Weights of a small GPT-style language model, trained from scratch on English Wikipedia: 8.33M parameters, rotary positions.
Each number is 500 + 25 x the weight over its row's rms, rounded and kept within 0 to 999. Layers, rows and columns count from 0. Numbers have three digits each. The size before them is the row's rms in percent of the matrix's.

# v: layer 4 attention value, 128x160, rms 0.112, rows 115-127, columns 0-159
# o: layer 4 attention output (transposed), 128x160, rms 0.106, rows 115-127, columns 0-159
# gate: layer 4 MLP gate, 640x160, rms 0.148, rows 0-19, columns 0-159
# up: layer 4 MLP up, 640x160, rms 0.155, rows 0-19, columns 0-159
# down: layer 4 MLP down (transposed), 640x160, rms 0.12, rows 0-18, columns 0-159
v115 089:493495476515503478485504499454512494488524496496475515477499507496498440501519454505507538530537509514498478577464508497465477513475493495484473515496509498479534460532482526509515533497523491487459513517472529491529480506480496455531525490458498454521505510511503483507520507499542465446511468488518504545521534499472472487517569468501489539470479486505512553504527510502505515514504509514503489490479516466525503504488481471489500533510556522480516528455488497556488477567455521
o115 104:472535538519508492515501494498546497492515495502496478513463491554497507450507489509475513542500510475523480521502465462518497520504519470544502501512476505502508489451520513492453508514528452481492450479495458492491517450505464510525448508454504515511507576519533535483486499509519521510513552463491457448519501531508515482538505482479516529512526472533463514453509504513456482506509480503526501490458510479492528536508516493549519495470532515490491491491489509526499482479465542
v116 108:472488466473508512478479492482456505466483498488468496523501476488472514503584451514468494473501505523521499555528495487541496503497517483489511511511497460500420495484534508486481511515478466497510533490461473481495486479468535528527501513486485500496479511479516533503450495494487512529490503518500527504524515487493488482475494497515467457506478487505519459523506447461505489530494483534509439507554485499526489535545538505491472495485494481517529503462550489519480453440488514
o116 085:502540496473492503502486501517521517486480499479480498526494519512488495509506501494499487519505551504489455500529513493522532509517529531485504484542533539496536468545539472535529484535524494512489489505485461520470478454505535506538537663473513482489509451483501522479501467487498493484497490497515489506504458498508541520480513514533512495500490477494493471523508473520516478475516485501507479504490497476508499487436503476523483482473512511517538521500527525504508508493511483
v117 089:528481463537511496507552507486446540516479502526495472468523486575485557484548511438501513511513527517532508533525512473477508541508488478497546441515523538488503523492516476557531543487476535491498462497511517487488478513483558497496485510476498505495508452500494530518477485483475509480487466516500519496505487517484469516501518513496499498521496501493495534527505503461507465523523553490496474496529504471519427495494514481505469535512509495529481512538519508495512529475479508
o117 093:507510523489503446507526483507494486506528519486494500488480509504494483456546486511528454502492530517466513488489489519531511507506494534535514497536477508480513441529487506504548505499535523499506572456503481496470460485509504485511477550493469506490467488533492564548479452501514476445500467490532498524514478541498508511488526520477466525502537466465502524541493468443505474499453529489456461558479512486474491538478483474486509494479505483499515482522502510492506490502504513
v118 090:501498492418528473515518537508512496538492484509488534486503492498505492506497502558537475529466514504519472496507490513492505486512476534501488496484475493480494523478498519494486552484525442499501477514456538496511473509537488540528472513506518536479509482531448491517506527523510464530579481482528536474510484518491529482512475482510472522459527458515506521479492531528509504500461491484532503440514512508489506528516500519515505467501475477536463445540546502496526515534487527
o118 105:458502509505536509542519507489531505513496502513474510498478517493456507518511504515485511457480501487500503484534497529480442475505479526467491499434496502513452526504490490514480532487487494517528511531457573494500483493451473511543470539460504537489539533501514511501497500521482506475525466500514462520507506486547526533510442536490509445520491499503526463506524489514483511475510577531557516497520500495518488512491499479478511505509511475472538461516526483502462480482473527
v119 089:492498512520470472532597505529468504488460494477472526509549534535497514473524502508452466528491519510477476492540493475482493511446500526485511478480516468479484488528523464510481472455538464537528489479556483514491520491491459527490487501508505509493497474496525482489501533514492494527501528551517468490515496521491526502485473476469484498476511480485483464503474497447498518473519481500460514487530519548497527506488451541488444506524473482480535522503508509471494467487503503
o119 099:518498474487493499475538432486512492454522501486546447488534515458524493512537497524474499492466437502500488509489478484507479493474515526533507488472494496540463515530530480463552479517506547480526503522502492557498499558515496511508535534482520489514504449492515474507536510521495472502521513551502499496508496498484467499463521482481504492514516458514527430515472501475505493502493512540481470506536493501486526473498509477519480532506462510532482515486531519477460512534478544
v120 095:507507487543544526504516504482479526426494511532453504449472523491516492502511511518517513472494486491473510492488490480480516489537536524536499490481448433529518525508512536489536532481493464492522525507478493499511501467508490462462506505527513485490489516493499532548502498494502503478550458455475513511513513484514505538529538510512477506520485537506494550554514502526494456496482487501476515506490509498484487456514448508561456435481508495498498437514489517508512484507503500
o120 099:514438530499546534478535547549505530504466504500488502529484465501505514467450520502477496473527502491469482510517527470503528488492469479441516488488516550523485502468493506506514505503459471526505553468506512495514506523531483503523511440507516510494504511528517498507480494511519512496503468509467489476466508477564486489521501512494481570501459519490512551502510487501459501490493489473535520561533444511507486490483521471478504477484449485498512464516471529473472481497510507
v121 099:491507487518505531523494494515562471570489513485505427481452502536505484491479446508512488528503516485480514458474505527460482481513513489494522478495546492513511475513450517472483481541541512470516491513493558515515492532486531483494539495459517495507496530530499472510511466507500536494462482525542523489479490484495508508525531559530500507541511509504486552530530500523512533508538485504491513503441511502487549469493554504509519525508500506532490509505501490515534492531486491
o121 111:541501534552462514496492521474464447539524515494501505474479513496489481480477498509507532518517514497542520499492488526530469493556502493531467558450520524480490485474477534480457502488523488507499470463514471444506497506484445522485480484516480505500477488516455484531466502520475477533501476497524501483534498509535546478546495500522488517497501495535526500482457511500507503520499443540460497478500528490498531574498487504507510521537514504459504505522469465464504500492478483
v122 096:520477499507486503515524471580498454503492480498519495501467504492476491534483469475538486480499544507456509501474486496559495477491490510513500485492528475499482452487483504498477514549487494501482495537504508506474485492428507491491490497500488484513500527527485533542491516487487485484508502466535510482521496505483467498505516535488504492489516537519499533530559535492493477511530484525493471475471450494542511516504567486448487481536448514516510487488481489541544555439486493
o122 105:501489523525511522512507518477473503544481482519504488493490512549501472499491517508512487502533522499467521505493494520489522495492499450502474485477549501465503475475522477461503507510501499515494503496496490499541513489500495508487484431485486485441470476492448477548481462484495527516458486500505518475544472544449581469483499470528523497526519498506482513526543445458417551494495515538531483486506520488511519488494485484531491474542524506507518515502488498530489530485484477
v123 096:475543507541470485483495508498489528532501472524504482481494462541479500453531492519514490528505473489473514557481484493494522492481495479523484490501540445509491464494486510539478513529496497521490526435552469487459513507548509510497533489494499513499486491437538569507484533487488540526480496542484468519496500475535485521518475474484494483531509511495503492458521532487535520506529498506492495477465494533503501476469496542469510496464464457519506543457524497513510473467506477
o123 103:501466536498487539504487463478499502493503504511495470484499422469484527537495506520488494503516525502527457543494478504520491509547531518520461507544471538475495510495493519482520469547510488495507510475496471493514492484487478502507550527463488496481503472517508501470521455496509475477456541506498505477522501493504495472499547543542521489502496508492504462460475533447546492546486495503434530483487536493515457449480524511514462481484497474548516526475523527472517474490492490
v124 094:509495547481476511524511470457474478546505490569505534504485521512479504481506469494474540525531498473539534491521475492505511527457489506494498466492497515508508525509509510516499497504566489466519510479532535500456481521508505515507487496540534468504499496520468487468502445479570513448475534461464532517505542495482468533532532457498468501490464478502499487482440460525524490510493507490492486510525523460505476499504498483537490497479491488438503517482484497501479504506511541
o124 111:524519476515467506497496478470504507538504504464508536530488454484516467471480478491495495501507508520517492518517507478528528496504456499539519512517498522552543541523540507482498483492530471475501503545507502478505507506461545537537465519513544470512503516501499508526471512455501483468518524522482500507470518483531444490496507538440481503511515493493459463504501482432486451465512525460445508516539563503478534521526488539509488485481509505503472465513502476520475501488496515
v125 095:503502492475505506502479473523524533504493487502522501465503480487492526502496502457500566473502494519482529534517505492497475502523528519460495522483461519560524505491501519534468497504506501498489494516498465509547464473501494486500495508526515498502490534496496505480508440507507475492534492449490504516474496549500511508470471581511535578505471546519486525475510499547477498449482435498520511494456500483521543454486470505513490536521524520511520497490501509464536506469479461
o125 097:472523503491476497510518513509492520485468504495508471489481513535464479535471493505520464492507485531498504522459507485499500471488488494475439508454546499502501537517473533468487505486484531504493475515505499492517492533520462488512511408481513501499452523481465510503524497515503473490475458490490493549513500474513480454497518501512495489501468569494465516458502523500494496476440494453473498543478460499485504526547460503509537484478481518482471480512461521533503570513515511
v126 085:519508508504479511531491482575469485477498512510514434501508514538501487468495509549475525517498499514469516517494473478465510527485515459481523474496471446494512527469525508441537457485526501467486521532506515477521471513490455516494530501492506443500493475491528470520493484479483473512511449474541491530536530492525517509505498497460490510471466537487515530507481511485528473499503461508520514525509482487445513521580448500507509520491514520507504524512532503515500513528481524
o126 096:524500508539527483497529487478546524477524489502541518512514523481540518487491527530516504462537491484484466503493499478522561494477559535512504496473493526531476440448463466493480483469494459542482471527518498510498499441481473494511467492501486521523473469488519488521462515512521484470498492509457486460471494510507485486502501539509523527517516519533505478505486503518525456473464531560511487529547501493530488467508492512569502517520465524515519492503490513532491490497498465
v127 090:484472513475496511530525484498509460465506456518494472494467471484487484477503504455507480460522461522501522540519509475444503492483472451487492489527486542537486496466506515499532475514507437458493465509505487509510543537511501472532519488490489464512499495501518467493534474494492493554528514439524533515500515521492485487496492526513452468489483502506512498486453507495503460523498493509507529513509527492515490503506489491530511482497488508484469492509501499527587518422448459
o127 094:525502474503464512464493517484469518516493451483464481545540509522500527494502494474511454511542489509515477497506496467517505493573521577498483470525502505481522523505478500474500518517488469554536484468500499524487499509493472519477457503528464526472486548465472503481503451499513515474495511502517447510485475473529494459459504500489496482530496503472506494513516471496510512487527518531488497533515568537495499498486501504536517489519450511466479473509470503514494476567484464
gate0 100:502496524507482514504512498485511520443508463478489512503524551503513450442466513544509532536507507472488516535467509469501448515521493471471495513469474522474529506493476479492481464534540483489529491481511487484546497486498515494478446488492497521489510527519462490519492514491456460495496495537526543469561454535494511450483462513504467477475480501508505476534468476493500491497504445509531525529530496497479513472512487502531505506513482460528506506542457493501538516515458517
up0 094:524467508547461467492531543470497504514506517558504486501503512509459538558477555512509486487494490505529440486517522471469501501466520509511491500503495497494551488510510501479548528480463515491475506492502530488475518467517517491475507488495491464551483495523536518500460521496526507497517512473530470489486505444522486540493533518524510472519510531492453494489523508470471527527505546468476533433459544539522508506513515529482501479512498494501544491500501504507517539460509509
down0 081:498524508509474521480508493477517540453480469533514534493497505523536487465478522534501535517495504482526510507490527454492479490533483506460523479494478531479520516522487476496503434532510477494497495509497490491550467497504524506499491437481501500484492502469461517498488515519499500537500463537483534491548464527486496452527460506525487512478493462499490432502494461511496504511516483517524526525522509521514509489476430505501480509508468449527478456544467515475534528512441482
gate1 089:486484510469502474462462494477549493534480449489517475505513487482496532507534475496491503507472543479477479514551505484533480498491468484483513489495499519529481505495490547473520496512484467455497543562546502512503527465516537492486515507466538525478510523496503493505467475476516469462500455538529487505498539456530522505477462492506434539495491484517496559495537512493540503480478528493458470514516514529463495509498487475477483513459481523485467542483497506499492485488524460
up1 085:517501483471506503499507466497498463494489489529540519490556521531497476482517466546485517464501511521496497508501514490512560500494511481514507524486574503515466485544489502474453493460501489486496494540490508469518541514541537495546513494512526527526520507517501545539530490491455498543446546491512482530498497473557478485494515485502527495417538496502496494494503481519514457480488501493459496474490496502489475502503490500454484504459510514489521538494459491514477471481477462
down1 081:464482504518505507486475512487518531496501499482483468504450478477506484539512533451547473525489475466485482504500495480496435476506492491513495495492447520512541513455494507483545507518501487502501524460503494549484472476461481525429448509477477509472508528524503446488498529519545499450562468524503516480516502518451529530508474488506459519561480502511473487511495496471504521487480522492522481514472478492533523505507513506527473495510500480504477466468532507486524533520517494
gate2 096:551503487490473517519485514467468493523531500496462428523504454502545482495542508484521479509520487447546577466493462481474503500497490515502496568504518501496525529507490473485523563480479478480478498478489491517485469538494512505484506491518481463444471544526467466517526488523510489488449490498497513524485486509525488479544453482507483517469557477489512508464521480483517501507451484501496497477472490481468508458481498486516520494514470486504481481521508506501507525500496520
up2 091:497528465480524496498457543540518484482489481476450493506507483522513504476483477518493492536490461521452534469488513506500533495474468518496467515554555439482478503509492522497513506466446495509516524490472530521463516532482497503467476538485507498514514528492500457508479485490472508450467468507464544535434503508489474453472517473484481535498496494487521529474523507530506523528500502515533506493496500509527546473496479526489499455512490511516524516528532547537494506521527478
down2 095:452512521507526473500501494542537507465460507517511549493489538527449494515456518533495517508497548530511449516507516503515466519509521495490496469486480476460474462490531522496478438526525512505492488534491513484513512485501488481500509500510502513526529446455539527481483520481489519500595498527506481476524502468481513506484519519506504480536440516509479468531472530506462527504535485520486530536548504516550496541494495514494494520480522503508513467491471496497502491519506485
gate3 101:521537470513490486542528494512492485503517552526477480500484538490480502532518485503507465461516487526499520511509444470459494477512541460479462490469518521465534492509541476533527498542481500512495462486554447506523515520497550496493505478492502514471519459498533495496481520517479507542513506527506511483482488501512486460515507450467519463507487522484497473531469536490480503530516491476526503502507523529468474483491490502474447539500522468519459523544515476438514528470514475
up3 103:493497509488500489513487483483497510509508482464450491449501435558497521525489485498488474490449469479471507485490520533547478504470468507479510510502493502578496515446503499524482474487480490502529525522525546488505453503483499530496546507546498530493494472538512527511508474467484509519507479474521514498538477545471494518470513544511557521506534449476499515462516479497487483480531533486506473487504500490548515504491542517492526448517527543504504505480533470496512505488493479
down3 111:519527483494506505525489472480491552506476522485446481436474470545488515536515488518514463503494463459476519480483500511518456489460503487468508487494476540535519497480514489525482490514466486492490471511555486517512476520486521561492521489552496533467477493548535533482510467482465517541548537494520492507501486543475464492487529517493570475521521450463498474490493493490480501485543538497513499481515499502512518457500493485487503492505515529521478507522517482463514526476505487
gate4 090:486463473494500490515503464520541506466529481507483482543534503503483492512497471495499475509504508490487554519510571514542499445499495522458519529486547500528493475503510511514507470525498514526523453482493512517516502493521496498535500509507498512495522499517552520471537473509435507522479488555527506463484487549499458509514482530486548475532525518509500525514513511530482578528486520492527469496486496513499507466512474500524522534484497476500518484504532486442549552511494510
up4 086:478517489520486526484504484450498448473524507515510520513504460494507558501460489544500485469539477452480537486466508482490499489540534470498434506456499499526474490498534442490501502550508510518493508514556490485473483518494501471474515449503495470447517524524553506475533506546504514521529522482507456492524502492528485511482513526517492456471502508482471481508491490519488474484503542492515534534472515489477519517522499495483515492511491473524463532523522453475525472510488473
down4 091:470447471504503496533491465505525525471511484501484492526532476485487505483492463490502475489491509498494567514533553519543528443478475531468519506485532518512466480501501533528535482518494521509525445459518490511511530500511497482521501540491492508470505508520546518471518480511456485514474496538533505480470489555513459494509503516512534478532519499518504527531508494526496571525490526512532498500499486495483526482491503505541521536481513476486534493500545490433533542511502520
gate5 105:539504525482489489535503501463468506490519470516476530497459513466499505505475477483527469511556502489524516455479477520490502499530472487491476517478496467541471500478504487448513480492481504539500520492518548480523470507487472538477502471515483501501522491538504507479470510521478514460499467486451487485445495493483470521562498486460547475499507546466471462496496493532462510486485517490525517533522516507497463510517497536492557509499478511539449499486519468508438528529475511
up5 113:496523492510481506509485524483530475516527483495507510538498498524505507535506484533511512482532498514510504504469477505513544502474514475506513502565496539440481474579531457501535469560502486504539531460485475494458487470500480470508494509508514500499525459492473484479485478533547509514485490502495490529518501504457516498506487517552514461507483481493472491476455486491491485542501463539517522546502479488537501533481489463469503474540485472505554492451541496514516507476509465
down5 118:494513499516464527514461523477484514518505482493502542512462527543479450547516494534490489494541480519504531480453456495492495494479495467513473506547469508486483491519509461427517462533484509523503506479476464505446480498507501490477508510524486505508522461488499481511497473544519492482467504480475481512501513500476496549494526516505515446520482512495473448481468507506527454546449525507504523512507466508528491526518484487469476506532511449514540543478516516551477515499489503
gate6 089:528503517472482519532528503470505496487522448494489489487513442502500486513519511480466449497492498517484526483519532479500521497465493474474516505500506464479547549511560502506473504488505464497480491519498503489573484529499540474523554494543515461490547481532487526491542492496453503467509499516506484516508471522497477510512537483479460439508558491489469493507529464485455500496485513480539503503509541505484495510534505515549526490490450465520480514516521491490484480522488527
up6 080:495549527494478529516494522481503528503471462511498553517526517504503515476566466472489508544485492514547536467524540486512536493456479541523518497517508460517470514496507516505492506539502475475481496500504491534486504542524528486521517532478506517520514510509498534494518481469489519514478469523516516504430514499503482528524512479531508476513470495491503456491550471497492492463503485525554515461525540541501484524515469504483527506513497496538488499447509537501465508554464544
down6 086:477511497488499529484463528522513506521483523496531470495488534511520504474519476502546539518533496476532492491511469525515480492518491549535489482508497521496480452472431523506510516526468555487516472488499495507417502503525493508497455520483463508517493483481515470516473504478530510542476506497533539479457543484502505500499464490522556554505446510490517467481522508535521486509483457520487507480497503521500513497500479470455479494499552540497515499453471504503499548506495486
gate7 101:490484494492536505481502434476472494451524483528495481491493537495527465481485491471532526498480485513537577471490482530538476532533503493499510563532511455509529500503483467488532491517512507512572512544496495523495516464477504469502534500494510494505514511518488543475480528517507536471520484506487513511496462481514515493520488497487501522483491495451478488496461497501491503464471455471520495505559516505493470514487469528477489532543491461515550492542528520497496523515471535
up7 105:476492522482489523502504446501515450515501484462488498514514490506524469484497503462481509474546509502525482468522525505516517493534483499493497523532470502463493547492462500482502498514504482439535504515480475514458535509528476491527494505507494507514480510500461527537525500490511474524481538506455453493516526499496479461524500517550499524500400504505484517494493520498546505505541526459512519488516495492506526459532521447499457467526526485476523505537480527507467516529552498
down7 097:485506516509504531540550527475547465538526487489497528483490464453451498538531509478498508453520520477485463508528491513477509447466488460514452466493506529472486520502524523525482462555488519472477494490491473471527523494516500452497490507516501528523531499491521502533484486515513457528467494539512493497500509517492478473483528508504486443482449526528494490485535520507527455517499534517498513463427506521486499492487518473516485465462513523466480494473519514516514522491492507
gate8 101:485457529483519537541502515546469524522550538549499512517520491505466511542530512511508491476485511491518427515513479477555475505511499489440431487537539523506497490490543493522513506526456504516508493516542510525503478507551503495513522478494489499434491461501510471526473500499469474521504465511482458504493488503506528482522488477527501507520503468533506496527500514485459538480526499493478531463478523492463523511488478498524480461515492456499501489494506482487543510529516480
up8 102:531501493535476451492543497439502480505541510531497491435513480492522542516479500517499514481500475496510520498517512473519512530487493510484485474460465485493525506468508508516480479512547474489455505544509508532530454480497505507487545490555503481486510500507509569502497496503517495525532554500499537504524522539503515457467482523493478491495487525541502440503463475499472504501486539511490513548504527467461455529520499496458511502474467544483509532505473490480480474519493489
down8 102:519450510488489490529481526490511547485572517527480499517528497512482496513491506524514499448487485482500439509505497456546487529487517511439497470538520495501519472508532524542474477500481464495484479492521507540501470504521470495528543473505503486486471411527549486518443508473467473496530488539495476527495492497506510446507497495515464555517488478534532534529501521478461512497529502494507510471493511488470502503493490510488486478506498473481497503533522505491515530507536500
gate9 094:516518520497508558540445458540463515511478495512457500486491514495523488481521507498456530498562489474530490472508460469510515469489485516487509526485514512490540484465497529526521512488464521475506534492503511519541534483483524496452499478516483503484522495484479484520511538522517514506521502505527508499489478500515543491481497479550513509493515486493499505501538454472459545504485467504517470505472519478501516501493472468517553499556545517453520459504466480469442474478474462
up9 089:512532520543490513500478452505473489519460494504510510521502453506509449465489505526537517548526525480514489503527496528506506467556479537508496514508525485425487450490504514521513493491471508523509485449496453533490521488452479509476487532491488521499525514469462493475499545526490511499499496463439496495481479538484526499515490476522458507513469499544507531497547496466477568498502508522477491490499520488514541508506486514501494488497538511446501512531467498501457505506534497
down9 092:493506487511489468449528513495508502486512506498521472503521475504461531524496494481534469495419528507519515518473542528498484529497507505514506482509495480526456528547505472480482469509538528513485480489494506471462501499509503494551473549488522497495484506510517513479487482491476506504457503505486494521535489502486450511528505498435498493502479545477493494478478561496540441492511541505494542499511494523497485457519515538461482505455463480525492520506514537572535547513506504
gate10 118:500484483491538452473479505500547518446469507493509520528519496489558518508454453524497491495494486463478503503489483474507497460506548507483541516517462507523527472482507513501500521507519512511505540477470521472479519495466500545504453477509536548512522510539510509486492529482478517490516470507514507497482505480514447526520515498477473521510501554492448487458509529501501477435465445496561550488514481527489480508529490514491500489492464487497486494529517497477466464516501535
up10 096:463501480476479511510513454511472530491545450546530468481516504529496523496508475511544500533465496463476514478496464523488509558521468524486465499522509514529432530487501532497505506536494478482570504516485506500515470507471472516514521507462489537484448534497506512472457522510499481532504522477498486531500491501488472488515454483473502488488460509479494525494488538478481478518534542502503446506552484498503534500548513475495501522496497511543509485514478503476538482542493517
down10 092:512519493502492481483456505533501530427487464497495487532434512513517499499462531484485523497514515523477487491466480465496494508509550466516557463551494517503498487465488471486477500500506463530462520503521482441508525480443523512506522526517526506494485510486502511478507483513511526455490540578530513482491522476512530515498518493512523488501512480499515422521491489536522535485492496503502536481485492485497469528510497513522544491509476514507490565477521498483483487507506458
gate11 102:536479510525541523514475495536482520476517485457519479473507499471490490497511476490543444475487522545491511483491479509485477512488500491477499473518480507516480481514511457550533491475455514507485498478455479486507522508488494478468512487513493520489533497554503512507487465587519529491494478492531512465481505516509469499516524490485522476500506541461496515528479527438486514531473502457533537524541507488523498485495513523490528564484474433498527469485526499542505468480505513
up11 098:554495528483499492484469480520465503501486510488509473504514503464541484488536537507508532446494526569506488486501523474504528488499466521517497464504505454477519486531551492558489507471495512471506497508413486476505512517495524507483467503500495526500507494514508484529537447550479488502488503501495511540490512477500459523506507450472514489513452531506531520517496489532502514513509491493483496485514504534504511507473514494445460529474538491470511565543484514505470541482485522
down11 099:529513547469484478468531480509460498526508499544524498512504525471533503523512551499478581493520484494493483482471542470497531485507437513522509512494516463451537497512536520503491512512511482446501494519472503448497492509513499530558471500492490501500488522484507481491528513507460482487474499521480496558516469479477483510498492478470485534508476508518540507470502505555479500496512502516481485459494505508468490530485532473483466462494524512491492559536457474507456538497494507
gate12 106:488457473510542483537529514519522527512502510504523534507511538506520514498492491480533468537503498499487515481444465498521471531508473493520493539489500491495487473529543459519553462521480512507518449487489504484500512486499449489492517459503526497541472505527544486513489495527482533510559538523486454499516469476524471505500497499497481530524507570491457487508464533506484483478514484464519498499447527473525516511546532504457487469506462461475504450505530507494519510503506496
up12 114:485523488546491524481543503520552502517510530507459479466512510498488465498532469515506543461541492553509460518548503495527493494519488468493472480534480564498461488524500471526485501465486475493530521483529439518548474541485527484484519503524482467462526517504490486510504487508438488570494481512508512473534500516474503498508509420499512515484477485475507524518502522498510498503519471492488517496505473497513474520522517466501527468473524477493481508529489489501482533474502459
down12 119:476514490578506502490543501561506465517511494530475502458501506515510485513521469492525536465511492517519454487521472537516500493500488483503509500534499568468474475509481489541510483501510477514515514497519457523538477542485511499485526487526478499454522525477501489518509508518434527565516458505499491480524473532455505508506491445489531501502467502437488512501505542487499500532490479501461518500510498486542490487503526460501511459482530459475509499518498495482508539481509470
gate13 083:527491480545497514497477462533476462461477491465492463506510488501461511504504456522526470510510511492513495469506498514527458547474507530513491508512488494527478513509501537471434568488469466463492495487496510556473441485530506486497475540469488491504492472498530562483480485499487502492486531515496516464470509465498479535503511464520467528524451484464532512527480501474495514464488552482510509523529506520515497550488504475493448490478492471504508509486474495471465508483480480
up13 083:513516508461495488502489479432501481514528486509432494509483484538521507525509476500516497490480487547473506524495450535520533512491503456526460486457493483494514489519521523488475477511515482513533495521495512511530494477515465546505501500508510555498463494531479461534479464507493530510544447522504458507454474498475523493506521527495526545477517522536528487517486517508504485487497512518497489508517489515504490476442536558506449496502530489525474463482540478470545519462506489
down13 082:475504488553502485526519515536497513474486509461538509501538511463485488496480508504513475505536522463518493479481541465487469516512460528495531513555491522513475500473477471517513515488498524500466468482525498493508482513460521451510499507488481461504517489476530553473505528470477484479470550495514533472540508508519496510455467451503485467500487481491467534484521515495500514517489504490513528499472502489514520526542480451494546490514466503474543558513455539538462482544506523
gate14 083:490527496541504464486509487483522484494461505493468487504433516498521479461569517496494503513488500501558508490517485511525509522423497514502497488526491506487517488511503529478475500510528480527463569507491523534474513531504465462523469538490466481466528496514495503481497508490468505521471503481516508528455523495457533475484510502527487511491508479542514520489501481506529469522507538501432474513522482498504478471522518459499515481453501547502527500471496534566519511535514487
up14 085:522515523497501506471534504505527491535464529544511481543513462478505541514530455471519483496517498467424494516501497490528447496482498470456477512485516541524499465513485481537488510472505504529518518487499508509499548467472505490482484496540510506522521497483495473470459540482502509503529539544487541518485508525458496463469512499490482542456545520507489512531463488522517483494525516542472496508502458439486468503484521494496484464481537489514487546526468531514529507505496485
down14 085:485497466500499504512473497492477514477533477460494520458465547511489461480472546511475529502474494530574516487512529510463546510517502531545527470529476451482520553480528526454519482541500489460498480522514506478517445532518477519524510516472494512476484506508495525536530483535504484519458477466512466494527491479555506528519506501510510475521461481493538488475540515465486506511471488489503510481510550536520508503516483513516521527510475498487517449475519479509479493490510515
gate15 098:485529480502480484520505458477518480491506475472484485521512501445493538543515492525511481499465517515499556518486532479500475537493523476524498512517533463539521526493479506517500497511510490532523465561467509472525518488467497507526519470511500519499492471529525522490452494484486490531489463523521536544478490484542443499517498529495534485495473562475445484462490530558514466472502501451501522506517506461512493536488492464485521523505497483534531519519522492533509503455479487
up15 113:479518538555492446490482539490477516496476543532495482486524559461506520495498463510528492462498503497478519467510537457483484500464484472467497470482472524461509523511508522455485546511494505467487445481476507507484533516461499489488494495495503475528462498545538503473507495519505494479492532482532512526516472504487538469485521551448490505499491523506505457581494482466480504507492505494498479517499480471487498492540523497511496529490515476508523434512508510479521463536496510
down15 118:485512516516498436476507468513492526476504550503502476499524532473541504519470486500533509428510504500492508450545539470500466472448473493480489489484451496458526491528523517513488498503495491452481469487493529501492497559492489464518523466483516489508477496497508489466507515513538491485502526461500495525526446530474538465508501535477492486480492517516509510552519504456490477519514533465506459519489485461515481478528535515525486502480530518508538461542509503495511478533531503
gate16 101:493474498508506476493529534528503523526503496500533459485513525496507528513504495497488539515513533520520496485497464489477524524496466484503486506456482539486509513503544508493497494504443485499449431486479459518512495512492454502517465493498467492521499510468505486502488561527526458536473516501494489543521472487441523511560476493544500503487520541493497505499470503405493499535486517509468492431482489480516530512525505512526537488551516512487495507493523483501503463502521493
up16 088:503448508508482514501516492530521485466489497504486514510470537472517558507473477517496491515494471446477484508479488544487510515523489483505505546526496465523494501475490495485520492474524503509565494472490528491458567525539457553455498484484535562496524502517517468496477468469519522537487510454529485491525467510481505495494474535427526472523480497494509514489502524484487511498505463525497484481497482491491518554500440494514528493518526452526499494504491473490506484509465513
down16 085:481493514499500469486514510497475487522517498494513470463559503542500525513534528494516530501536517546511462468545503481498530491478489511506464471466529558477521495511512517492489488528457532520451493511501479497537484495467544466539471495531442440497493517487490514481533555539516459475528492521499505508482517498505524518484497469575510503471530513490479482498466481504484500523497520448517537481476528507505516498502530503490497488529503524467507506447527535513475518483524500
gate17 111:501484516488539553527494509516475522471503468500482473464506481469524506493449498473539498515497498518507504525535492501508479432482523497451529497453530501520513508514497495511497451464518495449532541528539499507520459472507570509474567469497498465457516494491469491512515466494486483504502469490535524473545494539510530511494511484503503523481478492496474502501498506500487476489508477468519537497508520489482479486478531491489456521488516520504462527486438445483471497536482485
up17 115:487504505494497485496504491501499507516444517488535546425501455474509499512501501506487501511504481503485533492480492504547495519486517500477549525486494462504532477495480492413499466512547498493510514439508491452510504508477492467469477490517530503514494502456491458525485473519517483485493528487499511537508510506464480482482520502491544548542500513524497471492504546442518528489505493490493544512499493476563475482484536519530482513506537468461488528439514503496498511491477468
down17 118:549486502515444496524521516481483505548459549471532559487499463490468546490503500548468550517526477510520514486478486497545493535499525511497515503502507491483524461535477491443497464504539493498497501462556543477521511511501478484477460457534510495477471513481500466533494500520527503454494518456499492520476489516480494492507546513491510538499492519514495485514504529465489521467526467495507528535508520542541493500470539495523503513510529480495481504497487498496539534457482506
gate18 094:485482505455528477482474487507461472495506503565451508470481514499491493504495514499498493487479471495530551506465506473510494462437498481474517473480503500471505499488497467477525473537525523466449546521462521485520420509477496445475498511468521477503492486499505490490505521536515496499517489450512509463507513486513469500503503521490466516472507540489498426491483483507511486526456520478523513499494473515501486493525485514519503534559459537466509505504514507508462524499473549
up18 088:536523459510504478536518456478528448482560519496482503532503487485472501538489486511485507433533508519506438522485497476475479507542492498457497495471495537529544471495535473535514495469518492501521477480524483472530504490496521545506475470578511485466537489473521498555490520504496511473532523549494509496504501479511511498491486496499533487491516498481524518517477469516499479472481494489500537514535526507510530526496463510459540486508507456548492507526487474465515493515516495
down18 087:464485520456506502471478485500469490491499491537462503468505538517489489481510487499511523463493465478529534507471513474514511463425490490468515479497507500460526500477501472482509503528534542477459550485470558482509438517487483470469478514467502503489493503491527482481502539545508494498516510451514498453498513473521492512504499528475476509462516525489513454504486509502518519526444523492485493516496468514507498502520488499504498512576466555461514504537500525519453514493477528
gate19 088:527479524487486531506482470514518512540522482517486533521522490499491445476526495525484515488519514508527528507523473479494513506478438512490517539476490514506460531521514551488491489527544456433511497490483466506507530529481479489486476514494511541513486580481503503548541487484437477515457499476536492495516484492470527453480486525492528481541462488508532518491503510514520483501501526508459485507526470501507511487503482537526488458518487516471515527458455507534482519518494517
up19 085:459520468519449494474477500464511502489510464533504470532494479479510483491487559505486525493481522531511505516524504497541518474443486480485450470515509503511517513499498531517478494508504483478477509500522453546507458539467548518481486488517505484490500488530508500488473516479471502466479511488557502510506514479502556461517511509534535478527468500492493471497538515492529473492512508489487492511501486477516512469435494521472475521536499543505527539519476524541445509550545462